{
  "n_layer": 15,
  "d_model": 64,
  "n_head": 2,
  "n_kv_head": 1,
  "head_dim": 32,
  "d_mlp": 192,
  "vocab_size": 2048,
  "activation": "swiglu",
  "norm": "rmsnorm",
  "norm_place": "pre",
  "norm_eps": 1e-06,
  "positions": "rope",
  "rope_base": 7010.0,
  "rope_fraction": 1.0,
  "qk_norm": false,
  "attn_scale": 0.177,
  "bias": "qkv",
  "tie_embeddings": true,
  "parallel_block": false,
  "init": "normal",
  "init_std_qkv": 0.0678,
  "init_std_o": 0.0124,
  "init_std_up": 0.0678,
  "init_std_down": 0.00715,
  "init_out_by_depth": true,
  "optimizer": "muon_variant",
  "lr": 0.00311,
  "lr_mult_qkv": 0.5,
  "lr_head": 0.00773,
  "grad_clip": 0.5,
  "warmup_steps": 200,
  "schedule": "wsd",
  "decay_fraction": 0.792,
  "decay_shape": "linear",
  "final_lr_fraction": 0.02,
  "batch_tokens": 16384,
  "seq_len": 512,
  "doc_mask": true,
  "train_tokens": 147900000,
  "steps": 9028,
  "dataset": "wikipedia_en"
}
Each number is 500 + 40 x the weight over its row's rms, rounded and kept within 0 to 999. Layers, rows and columns count from 0. Numbers have three digits each. The size before them is the row's rms in percent of the matrix's.

# layer 11 attention key, 32x64, rms 0.0689, rows 0-31, columns 0-63
053:564492525487456454451476496535575527425471496482469541542541474472589519462492618485496450471457511541490499447464493463518435471455485468542499456565507551497472542469519444472517483467552519
069:507463487492444431565580541460466498548520492524520463550527477544519458535419482477507515517449495539446494497463505469469489568538579550464463575540476465507478540455527495506487511574411488
050:521481507551520548481513442498489517511476491548531491524557510561523495555468380497545522457505484487455506447532470480548487493491510567507608539529529543471586505492406517516480517564477456
077:449554504531473494408461483444508523561499499433517506440572524452520504423532576497543564523490470539531519507482536448476515454438462406506511548523500437498523525528493488473569478485529511
049:552536528542421446488457476542526529495512512440469509437571581490447526482514465536564536466537441519593505536492469481502491526430551514487521525501457475434505503547534535530494558504448451
068:476392428517508475553445556511539530490490463511480470495518510570481491479479486504494514487498512499470551555551476486527566501560501501526481432458481461457425450449551557486508576501559421
073:465458469479461421607450545494523496463486488522510416431513525499532449503511459531532475496522477530528604561504460507427544479533498501443481466475552504441454538505526511447461497491550511
064:499464452384500451551420544512542455599509483512521439474474512530493462414524540507495505520490500513500553540518451481483580463521431483523491475463522507478458489531502501462465505470591491
082:449423490513498485516491620491513522494475489474468467523454462485508498488523455626473470481507459536530550529531468499491525539515473541437478507534470549453471543533518512432463588473563462
054:483467465448565447520440508547541543638467505432526480446513537566479475492529449486452504539473534487496558558561454522479498504476453478461500481478490484490417540513485523476517522531559492
111:517559525525561603461581418470481510486504540509550529491498553510499537544468470439492458506499496496555487411518509553494501507470510473510556510523500474558570520433435478581532479504469482
080:462466466435450454488486520461406544472573511482478451505459446531504553492522518530485480430499465480504544556492494488483555499526537492581524400422492482485448516489478474560442478535510451
118:446491451510502501491435621484436498532523502489430438510511515492454530546515471582502517510497405549504561513461475482448517502502534495498504433481503464455446511561491549468460499466551440
118:475461461562449476480504467436479510461527485459455516530550524433490497473468479427538586452540516522495393537445553536508445488442581482521492520561513546528537476540530505482494531473495457
089:503436534502507543508507597501421543547487575547539445523543458499604490503477537473490500496478501472497556465489506441478504492463491523453447567492534533459453574481552474520523419519518504
108:487551475508599509514488466548488526477469493540480571459535503519476538537513554448507538598540526509505437478452539464495461556471491521422409481561544446515537519546467492477478447542497514
073:466474568477543563451479485498422485460525462528478499476482470531516532392479451498445555538467558485447493485497523493531559531479408472526531490482583525469467513554530473450510438545509532
108:495482503472532465549538557474551451530526498489454554471525457448524541549494488531486431503445509471463497445438408498498470454486470478470473429446482432449465542581524541477454480434488532
123:531474454418475530506489463512538518522530457503486388477553543527447478505525423562542546443440482528460530527484503565515550495547512563537555456467488491501515472479529454549576479497488458
089:489529454474543481492486489463573527494451427422484507464480508545460490502550425521528504531458469474464515521525432525530520484506403502539571471497563516535486516496552522535575539429553441
127:482573489569441507503499484529479478422578497453453442494533496484526400472494511443448525552562470524525534435409521487483519467512504470501531451460520530535461499524530498449550513461489562
111:520474515500431508470522473519527485511573525535492547438466562449488530446512489398518518518521539539523466411449499453469511476526379484495450516522532445505509486481477525516526570438527461
118:472476517464463504422492456482553489418500499565466588522507430438481478513464476494444468454559513575572519493477406477562516480528456488497478521453528505494490530508448499525525523523422490
111:444457490498496561468476437439495514503579492485492481489492561525535450447481497472482551530494521478493579501537578472536574439469501504438473460444455572511512517504487502547480555448463418
119:538539543438495491538560532515430492442488523478569522508471558534488488512479422506516508523524456522552509515517404464443534494506548547519434464470493556552531473517510545503460480473416419
112:506487492546472513552490459438487499481456454536503437454450519530452465486488439428478556490455518531534478515498558458517456466514591487460533557495526462581463454579442533488543468546486544
119:536468502557533504527531427482538465501487476497482511505500533429498477533507516484506447491534533455493460465479490464484484471529489629542533520498558621538461572541499595548530507538508519
118:530539505488488537515495492557557576516494506457462503469521543397494542522524511475504420499522469474530549473544539426545524534470571395489551440494499523508502490550429551521466485475476547
117:519474572484458512473523489530520436476520495585551476483483518467460527459579575517552535444564568519465457557480523449470504516474461474444496535436516572425463440464526474495485509505516498
127:463520477559501506502448506467463574581548527568431489472461468492471498556481422509470576481555518513470440528483509501536500573521490448498497505484505487435553562472496567466450489440449506
135:532461551525433452502544537474525492482488550583504497482537473506508532509563459475488455474552467421505538478545592542542525445554473451545558479526509475466541520479472522423508449485430467
120:494539549459467443490496480522499493529518494530528553480565503495527461481541504448492530416537506498531372450593547516482556453463528523546588528493512475526461513508503491541413494494492543